Each number is 128 + 32 x the weight over its row's rms, rounded and kept within 0 to 255. Layers, rows and columns count from 0. Numbers have three digits each. The size before them is the row's rms in percent of the matrix's.

# up: layer 7 MLP up, 1024x256, rms 0.143, rows 513-612, columns 128-191
# down: layer 7 MLP down (transposed), 1024x256, rms 0.0708, rows 513-612, columns 128-191
up513 098:114133071213103140116120167160176150153149132159097090108152106145138171180102136127045112091131141134124161093087144187145130127103145179085146121171127115106141145166142106192134122109143149
down513 096:055155136083143172159128132094171103131128178151122088168143135155131110128106117142105103178130122129122090078148120075195102136158067112107064093182165142094113116119163140115116125117151113
up514 096:088115093138124132144146081104181127113154120130161107128066066128165160151120149173086095114098122172197126095139084159128124180163107134075158142102162096159114170103117197149150186132103048
down514 096:145134176140079151091119146116106179121138153117123143178173108069159120099102125112171090103129157210139191119142194092088137091081144147139121097089061080149163162183094129086134132149113130
up515 095:192090110087097145167150150177200149126122134123113102154154104127122164088140168102170139070125158116112167121111150173152090097162104168075116096139123105127120105156171167187070148123147160
down515 100:127138178104132094146112124080115162100150062060200124135112174153192117145097072156095111148097094087120132152079171080073062138127134076173160093227138099168126151145142197120158119076128096
up516 095:119094102158106140085147122086144168143127178148123174086103109137132133156045111086111131083189133172060162151113086126142192142124114077158159084119117142174120117158095119192131194189107118
down516 095:104120114130081166183119161145148123089113138102121093094110103122150092150129141120109135038102173187120105123108116151090128136054141085145153069156136155152101131158169107186171106140157110
up517 098:094130130133084085078104106156129111094138106163151172109185140061158157098117135098092200081056127120110056197141125173130187141162188078153185110142107130147155059125168122171075107165102092
down517 098:169113164119099128140121096114110125101195107123089108198084110084141115151158127093128076133149116192107170102149148088083072110188116092202130101129165116087127131150100134174154117116110063
up518 097:174099136219120088153109105136172093088090141130001091156161137154079117109130183130104073126188114127140179102106114103102150094201149180164122123099147073140140101030095102143164125142122184
down518 101:153168025069145124147146118171136148127135135120109144157065139147177165122071095099099097136086054191188117048124115115136140099139151145136152133160129143189130089147146111094149148087157109
up519 106:153134142123127172094163107118153147086074139093096164122127128158104210127076110165094152078142112138111165141167119089137141191117119101161156148083141132124091141121174087093145084154128154
down519 112:075060141165094132122163092109121098142169130099100132148170176181068127113111144120113103132099127129098112168099176130121147049086127153161145123094118108103194098110096174138100137106127140
up520 103:160092075118144154072094118082093134129129084100086094070147153130126116115164151111137156196146133121106141145130108103098083126126141133117093142083183152111128124073090157140152149103198175
down520 098:095110090103153169132104146113091081108150107148105141124133069155125095151139144172093122163070141122139144089127095127147075128076094071178099111130152185165126153091092152139216132195138156
up521 090:107148119107155146169118175117114082131125097092108148089102170118118096155110088059163159142114097126176079109119132171161126181136119144135154131108064133084120119104051108105149077173121130
down521 101:123174067091203155093150180148180164099062089131180153120105224150119112196092136119166151123142196177133104103174105140120171120121067146147130182157110157150170121106112118150170145138133104
up522 102:148142138140128116142130170114094157158174162124159108065154110108151106140124129039111215126115093097062103088124162079144137165175093100124198136127126085149140128174126127112114102072142057
down522 102:099171171128133122077129128119084082135167081166130134149133105104104132124094161128110158095137130121109214148134129164088137133129135169070131139097078147153127138140126150118140161120086120
up523 103:090072129119110141168138132087126105218117161142092135138079097173150104165163151165072179113070057197107146102113118145118099103185125119095137127084186195095143114125159125131134167100100099
down523 108:120145083122157075156137068047181203174142147135161143113137103071141109108104102203159089101073125210171153133147104096145135102082184144144114119170123140076132115117100104135124087107089120
up524 108:082100145130183173125164138134125098111111094038055089124126151122134129102081150122134139140128106073149129136093092088119097146099086085069112183107121143077168144070076128188133129167127114
down524 111:092054140142121128141152104157122161108161102153095110123138094121117109094159118129109131143152149103103209146150089092194099100148142160114099159124106149131125097139132100145118145161085120
up525 096:132097110156135105127116182129157123105121088156104095132115154132111094087106118153108131072097132118140141152135139145130178163150118089150107168122104109094147133111161124052182151115061148
down525 091:110129110113112129099106085074061129115132115088154129118089139146142116177159131213106114111103086102083150096123106138092083116096107087155118109113164182141133180077091122083165112144114117
up526 098:143125184141079137150137125078062164102141112160141078106172097152065132099178158119154115147145132081155120073109127152138087126092121117137107119136100133058155159143090166146149146143148115
down526 101:171121159100115095099119221069116122145108120110138082136188180145125128122065155123126180084157093114135139117139116214132149120151145130133178116112167080138069108186116151163130065096113138
up527 096:150136121119117142084183214135090125153119156079137187105157088107122064163171162136102107129086142139181126115144109116126135098203140115106145112148095138138095143125068116105153122146162167
down527 100:060110144141172106148128113121105106189111119143125084170133144118153111131135114158115162095187123078098142127176157137101117107123069130164095116178095130111140085106132162122140111199148175
up528 095:090045175113131155212145163088169109128114117127122107092142117137094081146128097115167118080089120152195120157160120070153109184123181131122162133075137128108116113145126119097101157126140074
down528 104:100082100083120130147078135182130112090173127154098163101109147122143132156159195109157098128158191170159123176158124084137123122159143174125080104131180140154112096071128101115105056076147148
up529 096:100113117122160106189099121182111123138129090107044084083165130144151135127071150093124187128115057110117151177191138157190157098147067132112099167129116091158180107075110146136163170127165103
down529 098:206186118139152140117125061091100150149127118158104098104101121172128129100169116117085115107100146061166144131106079029139110160107108122115138121109154082089153088143179109065115133064087137
up530 107:110126082132118198143205150101119168156117123160143075126166091111167118078075133109105152159065095127189131122108068109183102137127120153123126135121149146148157117123162133115155163157111133
down530 105:108134135087110076200137188128150117098108130122063124133132157156162099209146117128163115142109158113143074079126154093093088148139106123146155163148121084134155060122107103145116126132117124
up531 096:117145149149145172118157139093122147111095166132143107149133082095123101133130119112135134148059089125111148119128157149097159131070111157123194192154082068189128110149183117155145096176150114
down531 104:135120181135137128119129132089116062141072096103078087144060147081086159170177150105139128075076149122133117148083158125075118128133107147158124118136067098162113180231095095173069126123115146
up532 095:157171112147123083111105093174107071145181185119142164131149140140135158139101165124128104114134182106158074131096180135142138166149120122050097140119094173153140127131171171089113079138141135
down532 096:159113103144106142162189140105057104138071099147116100093121082126098071158147089158144073149158208138179136099117128101163164125133109111082141080098042101105117123139075082051119160112130123
up533 103:140179163116084085165150098146113128139120140142152146146141097135143177174142022104162072103152144133162140096161137097124105125079112134163099143158141155123173130093129117076180126147201102
down533 100:091093159170108169143124088121136189120112162089115159091132072160126129145113159095164145137139137172142131106107146097182107096125089152106108093199110150104119147101107134167125184128140201
up534 093:090084137146156116088118153122168094131110150155093087127121084118079165173155128170079112142135150157150066148104134126108167178117098089139141159050139086105202122165069100155151127167189164
down534 093:114143151181129116154145134087150051099121098161116080098105126138175127130163093158108112177078190108076135104111161091129126164143155143082128118132139105101147164142216060152063109114140078
up535 099:158132131162162087135145121107135062145047113114183133058109150162101176095103126058083134169125162085133095128094180073133093148124130138133113103091125175249160136097151118159090173163145149
down535 105:165120135105119187142133126142105084153145139133129082124165144079127122154114070154069136114120067178118118138103135168084088124093089147114118139118171130187122121100141182109136123135164106
up536 085:123104161204134048170127126078129125150121153106174171151131173141074156096151142091108121198145132095126095115129156146055101160121131108142089202133127075117095124129124174128161139111161072
down536 088:098080139121174126196124149113149112121114161168097149114047099094144098130155121117135146157165127106099167118126153154163074089149136174168134095126046142141161164103092138153089136119085133
up537 094:149098130098144187143124150043137133168125158125129131127088152161122084097125086107130148141107117096153043153107128087119136197199119095147128087165109152167129159123182172097104100104075135
down537 097:127134137122154131121161075122173054155151180153152071182132154066163119144122152111124152130190121139117107127124145118063113106155183153125123154122114108140145148082115083100140119147103101
up538 107:145131106113090139126102142146148081167115066083056127093160088190177122125157124133103136062140145114115155071132076064129133139125112151039070117145118108106063128136154130080160113128095141
down538 107:159170109103100080082068172122114151080145120130133182072103131138107124086093087164173087107187142188114137155095152176146138153104180074112086127138118101079084168152063125147186104151162158
up539 104:094146108087111135156222139120120184150103211107096177111139129196084153140123141076136166096098102106099132163113120118139210172132150181132146178142131177167136133118115104153065191147133162
down539 110:128142130066145132080123142174171129179153176121083184175078142098113161133140042143149125128113083167081112225118135092130117161106137146131181088131095142126104093118073143077120119111115105
up540 100:100139156169092208136139095125086150129146149104164171134119092086163145152106062176056134159124141161107136102134100153084082080087209096158127127167098143080104110147141101092131092139090085
down540 099:070107110162144114153115127131103161115071119118162124127176120160120141157173137093160126171040126137078121070151117159116123124186119058141098114060108108122163148113103087204117152058202151
up541 096:156150103143118133152134125054120131161114126110131054171118160129157126162122128119048107151121144138182156145112195165104169156120112108103189152133131112189100156129108130114133132118062163
down541 106:081123114080077191088119070145112149120122120156161128099120096163140124098108119130152111111164091144125109100127135071103101147040157140155093112133142156123117128161137101146080153111138121
up542 091:152099138157051118111122109106196159170128091170133142115175147069143109122137107148101195162143161137114118152101143169054130144134105072122156197113174174102111109111082170146153181129214166
down542 094:083155216114119129133187143145160137160106154113188128124134091065183114098129141108097151111113067123162210130150126169106072164129125072156101125174160182105130137118095157151072133132182127
up543 098:119095179107167142130100095131154160127129105161173183126113135170124164090136112147110137123081147162185172095113084118050171092152124074121128118107104188114110155215141086177163121101129086
down543 103:127050183137123129110109115105132134166087181149125145158142128054133139138159156065176168176132171081111148147182176127137134090145079197124160149118114108134106082142141124137147098089148106
up544 094:189116159143088186135109170164126109157118103173144104070118116123102083185161109085100135122104129160146153139135152142121146112156075161079100143132159149086123145170082167159098186162175129
down544 090:100088122085129150085137149156135127083079138101091126145074094082155093143097100070110134157168134119149121113124134039118115126153137093145126091155154110180106086129127122128136090151198097
up545 102:140116158130125144139162149109165162145075123124123133086186074151095143138141103120107093101141109174146081137128165207134155081137121190103123041107150134083125152145182131082147104172120094
down545 103:143128092104136167110125086119130145075090152108108157145150134173092150194100156173128128125096061067200127109171101118156150060096135183143117088104138114104157120166119174184181152136112101
up546 099:178145111138069104131140131135137122101176150145099148106109118109150137136150109112109147152169169120134153108095107103127138110146118146115184123156136061153131145097134149155129166076100077
down546 096:127119082119059188099164079142108173163170125104141141163123108102115119167145146141108080178145088181086134188102087139145145163133110186101162140154180123156117125142154190128167109127121200
up547 101:123095136113090117172117130098102134127140142183139090139122106125113149066139140147123155158089171147246148177153106071168115151117182127142157091110121122140109064112111122125146090150166151
down547 105:151068123127107102128104150137130144119063218130135094142121108164079076135102139113163157153098196147158137134102109154102123154145121139172076127121103142169120144110187107106048105127112147
up548 099:118171136154139096133122091130129120142152113117118131081111076090111101111186135140055115158076098129163091096168126138131106075108161130149120140119119166141118081137167112118133147175112106
down548 102:099121210126131137113144177100150134133107131108147118112144161122153100120164146139171136119109149104122084114189115150169173142135130119148055084112164165080196141075160143163128183182106138
up549 102:146177113117143127121238080109074160137089126119127107190131102098159119115158178168130143104132123135143109116106144068146208160172137121141188125145115121137138097177156122190110135117112149
down549 108:101149104118112062116058117140152108108133149071128136121065126202109106131092093091142096142131117081134150130060159089158146169122099130083169079183143133130146142143185131138143156089170154
up550 102:132145135097167121107144125100123128118123084143102137108135109117117201135108109116106108117089158109126146155154140173192110179119062147084108134138114129173145118127125125110111122103097091
down550 102:063084120110149131118111164168136176159112109142177143092133162080141102136109167087105124082129065093141130143059083112127139152134165148105125152157112175122119102122097105133143141052162143
up551 101:168131043136095050151094143067158164124156126088098081136172105088101137056164100119091127081113160141234117121099106112079116129143110152089185102118162133102157131100145121078064186098102154
down551 101:175155112142163170134101102161181093090147090181164161150063109151150051124128038095120118118097177143091106161095147126131191158099109059148135130184144123128132136114149097062138099157144189
up552 112:125134159143153065110115146149124141135127098132137172093133168204139110133154133091152200089121132080105142110147121127135163210150104192091098123127154122127135125107151128174115166149082066
down552 105:148083141128091134091116095112103164142143168148116155119137198130113156099149119169106127147107071156119118138204196128151129162094163228126096112090102084126189119089087109099169101150106135
up553 096:145099136126176141153119122127095089150165145073179163183132124132121111125202167098163096135111101145137115108122178112108127111114142150090103082120110145111115078038054192145148119133078156
down553 092:137164082149146139118141128117162145163133103147162101123148129133234125136094124147116126139118156102108126086118105133153119102063109102164094153088124132148127063195110092083144143116141117
up554 096:111129109198169138156201156145169079132134162097189152127182184147053139127182151110114168122158158177146154143102153108080159114107122167110181092144147127160145097098137133177162172207119131
down554 102:105212194179127093191113124138143112125126135107136107159132112102091089173137095135126186126136166174126135078111134121161086097160133115121147085081068107105125142110151138127085130164126171
up555 092:152104168123082125177097116100141080108117198100145132136112169117090134089127097111117121112172178089150135132113124146151120129124059168171100096203139173148099117117156102128182181096119149
down555 099:138154101099120145129155102155127121179108109106095116104115147149081136146164182142151154139218139180125150135184075118122118119157149128097129142137092073154149160104116095105090134093153097
up556 102:084199105143133168137150144172136139184137122180155205091099135106132131161172111082122113130150084135137121103171061110065101116099133122129116130131112132128119145144135146132131123144169155
down556 100:125140134141134104147092173169159118168170111126151191095142129125139138142120126097111166027115086099105136150140097168103155116163106183113143131108124162112148139178119110135142149117088102
up557 102:165105154194205133127113156127175145116112190132129123119143140090125112112090126121118175059133081100123123193145134088147110167150153150049087146143131140176101130164088094164099130147100116
down557 098:085144195134106152103142116129171138123096147097122137145169131079181168210098089154130080097146169133144124137124115199116145112144119156135127133195133064133119182082095107140122191149123111
up558 097:118160133159123135145144130150153083127091086102172087166161137096154177104159126086087111143102154175108152181103126172119151111129086096140165115094125110146093114102129121147086089148255117
down558 099:185110144136140146112138136090129074146123139144119078095099086134083114098105187146143127155144157104076113167180107135147146130119117110152056145118142142065178169134137138127136189160145120
up559 105:138140158152151122138151105130109149100101114139078141087188171119155151178123105082102167112126083173086204101065147102139167152067171114094133132097083102097135144197136093107152144131157141
down559 099:112108089109153096141092103203126124110181121126134098094148066152148115121180183151098127076134179106088128068109114117072087147142124095194145111096178140107177103121107117143124088150129104
up560 097:161169134183155121110132175133150138115149142196086117131181138115154122078158154137095103109141114112138098074128156094107111095124105231116129158122126137160099079110115218126123150140074147
down560 095:181069134085115111131137132131208150131096192175183122083152121135120136116081181112089116133091086132138100132121134104161082136082099105189182048080112141072147140144097149079101112141137167
up561 099:141125153129140170135160116156185186134069126159081077165147113099084124098111176142120123115183071084204110134080046101171138122215099137129069145141096143078086117157156155146147136097114107
down561 096:099156139147152128117133104174152150105126146070145081097097185166141163138088153099116141173104136095144107115161132107163100100098146199142129133162168116082136132172105115048101182142124120
up562 086:122126087133148127137154103114157165071126111138144101156139173167150102132066119077141119137114136144137133103088124115178119164149123148118116101066166069136176092141046086142189089127113105
down562 094:187165124118141080129162157167175115109127122138140106124144076097166121186200111092101113123092113153153142165109106149157101112118171128150170151100139114092144137096135108111097138102098110
up563 105:124193150116140090106102104181080125084165161159162136146153114106058128138132145070140122149095133078099096176116136130039091152125191156112058107170110165110156126118157158109112103107152129
down563 097:130115185124115175145143140132074118148134160228135080131125154119134171144111135060134147129111115182074112121057123097155150085104136164126130186143149092146037138141109120123142153133094105
up564 105:111156117080114151133099150133128165119164080125127168116139141176112181115086067148151079119143124163103148129148103139084153208093133095137163085123105097134147152179141138105135125081106085
down564 106:114086122165071122117101139155127161113131102139007144165190069106156137169140112108126105121099095186095114155165130182134111136123104109128115092149131139079134204183141106153134080086112121
up565 102:103133186148124164132143130107153109113082112172107099158117127165157096148120153118127118162157100082099127103166140115155080112112149153129092144119150181118110071119090143095160140124145118
down565 101:109121129147122132115123168143180138160180127133153154073155147137116172114171184117130154066117144164171100144116120090120068119068137157120137143124062121117095137174139132143164091108115109
up566 093:161158094063137108143181114092102163190131133153153128177088109085122147151159102059114151152131071106115157137103152058105176128137170142112090162110135093115080061116124149110056134125138157
down566 094:142180153109135060099151101146111218126099111117099110155094193172214094147191201084117063124165128140195111141131089130115056116109178170132148192135145109164108151095228109086130113180135153
up567 081:163174138110175086153172094097125072138125086197108096082102133128097110102098136111155153180141135133138130090176185067182111093123150161129155154130124147196097109098091148135086071107117089
down567 070:204137138157144128124123139094151130122141128164137123115125124119162114203141134107177142039160101105136131134116128140137132144132047166143115081156161099124145161145134143147163099123125184
up568 099:139088051128161137095132158136074207141098113118120106161100111145063148111119129073136087142135142091181200143150146070118109148153174087123085123128147151109122149186088138136158098112070128
down568 098:130167171148093137146133120157116100097138148122120132079132106111098113088080110140152132166160142140136119106119159187150000107138135155125136135107125154149085059101147113110098111162078149
up569 099:145114171128109143113109113098151073134134115089116123176160051173136110164143111139149126127100055110125106134152127092125095088163139115132104102133136101114137160206133065092149087163088228
down569 100:069130137168209088164150169108169140136126161077154158120094154078159158104171075114072105079160203192153157157255131092121152174099146114122138102122117144142054109111132120105129076135102107
up570 113:126163108156121150202140160150120163147197119131144089091089105151148171109131129135119083134163151092150111098071101127152161106128138123148107106142123180129108146176106108132100153154156093
down570 108:167160110170152089096116123167111140172057142136170159138140136147136150112040110099111061166132168104100141177171135139136122164209123118124166098166184126130088112110141087108156102120154150
up571 095:183110206142139139119117090123102137146196073138096136144116077107091143129145102100128129121109041057103109108158111095086136106083166126167132153181155127177116098154109129066144114093113128
down571 099:110135116121108077116121170145162142141144108091094142099162120157148096137125154105199108111129146134184109184035107142098113185183084165106121131077099137163121155177172104144167159186186100
up572 101:123154115212091104145091056110083078130143136122087070155099124115112136109101120068148099178113147136064163139155109146153190124173105158094119095073139173105167125139109138144095118103077070
down572 097:119029146106116091083107168218059112141148145162130176122180107155089133107150063136151096122108122182155092177106169166072094157146164111141147106059130123136101125147047182152080148152119184
up573 099:092088085089129099176096125148167182115119090216103122141187111132115119121076172149106140112103113105090145131134132185165255119120177108105148089125166128168091190122117127109154184070085110
down573 104:136129136110138083119129132120187132177166055094096137095144061147161145186125083137128142117174117112104095131167138112098163174135142097137136187157141132115139110111122105093126119113141104
up574 100:079107171107179197188133112167190161111186095143169148076124133115149148138141142130142120115134096073118075151106141107104106158101160127124187115157135130138119122145123123169150146135135132
down574 101:166107188120073122157167154121102180204138160179137133069066125124092115127131106135108133255178118132134075102114105103153125098130174120155140118178174120113164149157125189138100119128122132
up575 106:126110120120142135130127110123115146134142104091124119109110116151128140088084069073182187106163079141100118196120117150095146119065086156110170123102106133148104172108190119146143082049091100
down575 107:102148120109154130113201166131097128094109089151099123101142159140137137157110064199126108119070175104182121128173155201104149133171147067151115079186112112129157141136127208128091129129124130
up576 099:137145157127146169117103123071130150160077115122100108142131192156153171033106122163127109075122076117093104143121159107070172147141193131122137138162103181107112152207070126127141169142200160
down576 097:149152091114118172098131162108087109159110059130166157179121083089146094133174153142117093101062051104128082124191083100170159060146027171126161125145156133131146101064156148123166135087093148
up577 097:149104126144109093127119112120154178116085127156100172161109138124086147166143086110116158116184158130127185148103093110068139118069158104121075147200136123130092115142144079093182056128155125
down577 103:100190133088105130163134089095151108128110190126094093112106128092180078156154121109107140132161096096122142107133129072090083179187148119129062138113094164134091133107100146139122140159129177
up578 105:192088195093154126103201132122119158178126141166084118145136141074093157145132126101104131126189129107120152083107128152143092072152101146048102162087116064148136121124140155139096079135181119
down578 106:164126149129154133100138101082132119101166162110149104160140094103111150133113157131187085122171106086130175074124112141131117122103157077147163144147110190090144148146111103138099111175204093
up579 105:157138122089120138117250138106147103105144138109137156148107129170133127129195171163131109156112182094136056145136126067101166153122130097119164166132149128102091117068140130133111136157224123
down579 098:142104073079097149100140080067091129129124135114150070192080135183147159067136122122107107170135097136142111152110145125101073137094065151141164101088154119133155101137120102112094118165084147
up580 102:107133096142179116118139101124141131096039029150142164134135104089134115111144103134113073133166110146133135165126152119106255164146134143073122171112196105080100152120083141146135103072117104
down580 104:138089153148155113148161106167186126193123131157070154126157148155090134163106145178121100077154160099183106096156166128102113137119164124105137095162076132126156102115104147153176107151102151
up581 102:093131163137101134136191151128128170093159069147112100114199100124154164112159109112115103167137093136158137134152102121134130149155144112119189118120119098109122150106147108201137151118106164
down581 108:109203170174117063098125141075117145117182084111108112161142119119157105123100106078127144113059123130139124113100142114150085134113151128158104173174146136175116130128113144190066116154168134
up582 100:164168138091123143104152118120071166094140161063083086123131111129118125105125119168106130177170039091103118098194088151127111123159160122131121130201103110121124117107169082104116187144117095
down582 103:132109131142145156149156171132116127098152136122112083130083128105103132100135115173186109112073130146096162119124169160182151162138121135126098096140113104140154139191115108136163080108174110
up583 107:116229121128118151091104124099103121160084130091114117084145136151134088135153129119146094089147102106117169092156163087170142164157169109110129147078171105117162126143142173182071074112178090
down583 107:063083170129120112141102153078078131179137134109168144166132173170139167122161122103186109119188158092141119090150093120177136122150113121152076107050086143132117095096129163118079088101116152
up584 107:111161069099176138157112090139101104150148170102115153144122175139163163116130138104092077153118133092125047156116085125159184162143128175122201120140120154068184073123169089109196135148188163
down584 108:165139124141107040132096151155110196156119133132074070130171128150115115134127112139066108122160154136161069157176127088079097128141109161129114137132171081134185120135135127151113127081159125
up585 092:160190168147145148135155076132155043103154130081158090177152152132115156158146176117111118131142094126126143161167166147124153099163108108118156157097134119145081043129084188169108154098113087
down585 088:162175154083112142104166167162110123096143082134037137105125059136122118104117093147141149104110129139123073140069181175063077137129112179181091131121145152141124117122107147130065132146195117
up586 102:162099163184141110171124235082070138182154133197150146114165130112122155171142150113129112133165142145115070177166149147135134141130107141099091076182081158076070142161186090119113138097176152
down586 104:134101097080145145146184149131129132128123104161145129129042136126136145103124188145109162084121155137180140155100133142064107065156155103129115101172094148098129145116133087093066191137146177
up587 098:120115154128155089169162154135131120148145165157129136176096182151075114136134144087089114123128108108090128083166111129069145134122172078166074056169198101122119142163160152109105137104083082
down587 094:094144105158116104106145094159223118037109116095138105099122135066153133153099111126144075156125105110128144125064135089154144078145163132101093115120103141107135111161123149164116066122095103
up588 094:090144161128161131094132145133174077141177135140144080215148136148057132072153088100134147135163058119118097169095103093136100105102120122125113139067122126116148125146082122096111157138134128
down588 094:116142069155143108139076178165137209111092097186112099096110133139161146103139131120148165136146152096165129144090174163100108136165122141203113087117119117126174120095101147116092159104124155
up589 106:156154106154108118139142140126073078137107183214114144186176153148124114114150148097090102130113129179114135166146149076127155089096081101139137097066163170102156096109123153123144083114108147
down589 104:102111140111129122124163142087137145094094053163120145121175097102137183169171170138141106127142183123189122090150112056135117067112106100183163085193108109083107115123160108188111153113097093
up590 105:077107179155141155124091160088168116110087056175143126143148200167103164140087105087134143163155152117040145157111139118059155120141108102122141096117131142107101137120183087107177163159085132
down590 102:196156127100064147114196082120114151111087098181174088096078096097097125142190167091156123175122146168105126190119106175167127129128157155117106176128132138149136090170119156095125124085085157
up591 097:087145095114003122130125139075114101153140130165142112085112099134154131141158136146160115145146191114159109132133100077131203118137102147163098144156129188100155119161131092148162119132118124
down591 099:074192165120153058129175110118142175166085186094123138171132145156171087102128107124096124126092138150083178131063078123153123159134158132084129178091107080065123153094119156115098128099146119
up592 102:101136063117180075188103112064142162161137134172151138120178134097167155124182150154095101124064198173134143121104128116101125108166117112127096137079088099131132174089205147132154061063209125
down592 100:071063158149126152130147189065124104086141143086119119102157080167137149096136124152123161121147155096115134085099097073097143118121100095110104129107114127129138122141109184122093104181157067
up593 102:082145100120054142118140087075115119098127125151128123228168131146134099132169133092146154166095137135166126137193101181156128078087104168081135248084145161139095152132100170129079142097109106
down593 104:099143127145130172103150085112202128167141099090089127102153153127123120202156119177125071111109107151107160045060167094169153131151128090148107143123139076139163088206140081137114106123066166
up594 105:143162103116186119128103168137161096128106133129122149143148084159104130138159126087166138204068166174174133115124087172159152180112134131109137084118093189124079114120148066102131134131089146
down594 100:119166132094151114152118132169086062089125131154140151155204067148112101120125123109175115153173196069212119090133089075177143109193116159192146084112040102134117094160105114123068117119134139
up595 108:092115166129124138158117150107190094148152149144109182121116127110139126130108124125140183133129132134137109121170138122183137168120120181124150152075127122153169131100128137113125096149076183
down595 110:142126120088124167095161104181162099171083153139121103089160108152061107155100100085191044075128081170137134141123126092116145171148103110088123093067131144120164132140203131136111143122129135
up596 100:089129189161076125143149120140127103117047153178041157209144147187141168200106095133147141135107106176118081171124109136141118145113134087119185127139158160148179138090156160117143105130111093
down596 104:141121189151109055163159179151158180073145087139132079186148045081171163123152094095133126114158165138057084107127145130066109135178151081097125120111108128136165084094121127125138113157168114
up597 087:159076143107146104150119141130169166126124132180119182086048172112143125137141120111115143139198142124159086103149098096147212132101181094078149103106138107126080098136171122116107128116151072
down597 078:132096128138153130156140140158112127123157135101127126109182135070136095156140144097157166073123115124135168158103087134070103098153088116179132163131097127119103142113079111128137119149086199
up598 103:121145118162090098098082152088100178130156120098108132180107173165047131104077086110095143113095113123091118113134083147185127127160135123129122095132079217133104131199164147124142108148121118
down598 101:164099114171120122097085094131081121129096137071156104129160137135154128112164145172066061125124150113096080119173175160129152141120078152116161142112106060154144165145095094091148096095118174
up599 094:143179152129145131141090082127104169131191099099119093102148124105133168109094100151169110102077137074147163128160121159106149129126110121156140117056124117122083077166119194134120108157080138
down599 101:127108112059083088132157134118149124089160112097190060078117120135151100097151140077156108178153133118150163152157102074125125233146131133105139117114118125178157181138176159141092106117176155
up600 096:104109167123139124134120134106107145096131154098111151130203146100137151057134188080124134110141103102195153186150086097124114148111157096113117120139102157078102139202188177099089180148086068
down600 096:067155139103099093117090143090115121124144141207163125164110136085134108165116145100112077110108136138081179106106118143176131128169074129188145092173093133093121122149170127117073112129110132
up601 104:170163140181112137144105069144133098122066115124185083068100104152129161119059119134139140103142140134077174156174147085180139146075177095064100122131117116158092107144114102173109133097107115
down601 107:115050102137171112164107124164133109127152100144140149077129057138115096130154085104180094105131081163117105207110106092158152126119202117128131120096168174113152165142124124156117116116162096
up602 099:129147143111148090107149188104143094096112148122114095156126131151124122121141139075082129143161060133101158107140136117160081095127138106143160140115150193131099169076128114132121097126141121
down602 090:121175195131085139154143098127114162107102105210120156102125080122080072124164105122192113055115133126104125137124120134126104141107136140119115139147109114153142110169126188122153125122107098
up603 097:184097146096122171103072168131093118125112150146120174161121135099110156068142085155146113092153112070131120026159079175125174081109100103144169123038138146114169145123125137119150115163199048
down603 097:125098170147131132063085105180155133150109068119071092136169166220110151180143092077116166156168142085140100087133130118158124126183149154160185137157135090051113185185091134124114123134134086
up604 094:120113147137154118150092112121144125115086083252118186108113175093146107125129136128123116194129122063137104137113141119103174160127164131073149122164118098112161116098132123141134127094128088
down604 088:177102125180141118097092171118147162098166159120092092118118064130131145143153127183094167174086155149134147181167180090115145120157112116147108114074099143084113149093109100131074111171100106
up605 102:136120103196152123103192165101140121128110128091112113139096207119083082088110117096122053111124137146086101188158141088067110153140146120145100152173117188161138110161129127175159118104076119
down605 102:106146084116123095115118132107166131170098116173144114192112136173126127139151059139124122095113131151148121084125120140094173073113119108137098138121155081145111132149118098178115129118143139
up606 106:143182135120081115079132157162090128165130110136135104182135145102188104087112134145103109129113122137089179143102086056185116171171136155170147134113143135213111085109133062130175136124124169
down606 112:145188092132158118126112123135088070148123112115130139129118133163122121122102116147117129107143099093108129143113067161079140112129076193075154131124048162164135139174131126096126135137091166
up607 110:205129146144140071094197085121135083117129084131144183119139140166119109142094124146117152100096077124130145053163134159114111137117066108181120123136120113075188165144113089116125126125110160
down607 103:101197168123126117129165131121125194135145105155080179091159158081130097139147117162112122071093148113072096141139107150161151129123150161127103140137151141134092147177070110132119128103118137
up608 095:056164092144138104109104142101188083104103110098140113135121129106073113126124139102149126166153110096098126140101137182151158134099138107114175070128126076132144185185149185125177160165104144
down608 079:155124141103101124104137160094119208115147157106146100180193132110137128142160052166123128096143147069119088126126140106136146137133118180103116117102199173043102098129130103148134088085092135
up609 100:127158162090140102154089083099170093170091136155110079120111099153123158146121142127129178144109185157097134194175118171100108126157157114116085136137128083143159065172130137090129142110134169
down609 097:128085158154134085154110090166127146147119110163179110192184131111095131202123146113177106099101039125150122108146101143117151125162066086143142138165135164153159146117127162146164083163086162
up610 104:098121144100165104160115109105204059150099122133141152123103113165094167044137119157134131099126115115111108138087102172091123131081086104161112123117109095110065136115130129160139075137191098
down610 099:122083096125094136170109194141165151077115036113110113171094079090141039147183139189143107159081138108172108168069155128133162185099139104110082141174153163139181085108113137182128079166137158
up611 098:127152086110085160115127151140109096174083153159134155091091134116051140105117140091169129100066202149135116160113089084171171055130154057093147148124116150130139080135149148151074115077117155
down611 101:128088192140097146114143086186123119146137088164090115119179149055124096088127113076170095112156111190094108160159141159157072170130124115124103105124195103151151099123105186173153073136131174
up612 101:098201114115083108113134139127132106125168107167128146102166173118065116139106125093147130149178089116134110118105173130127166232133165155134173090120111157124114110178150168133097171180087170
down612 103:152112161109190135105106125070114172098102113165115204132160126096132127118108162136163173104126156103158097127067130080123112126137156058167157152162119096104081116119126057121160127127127097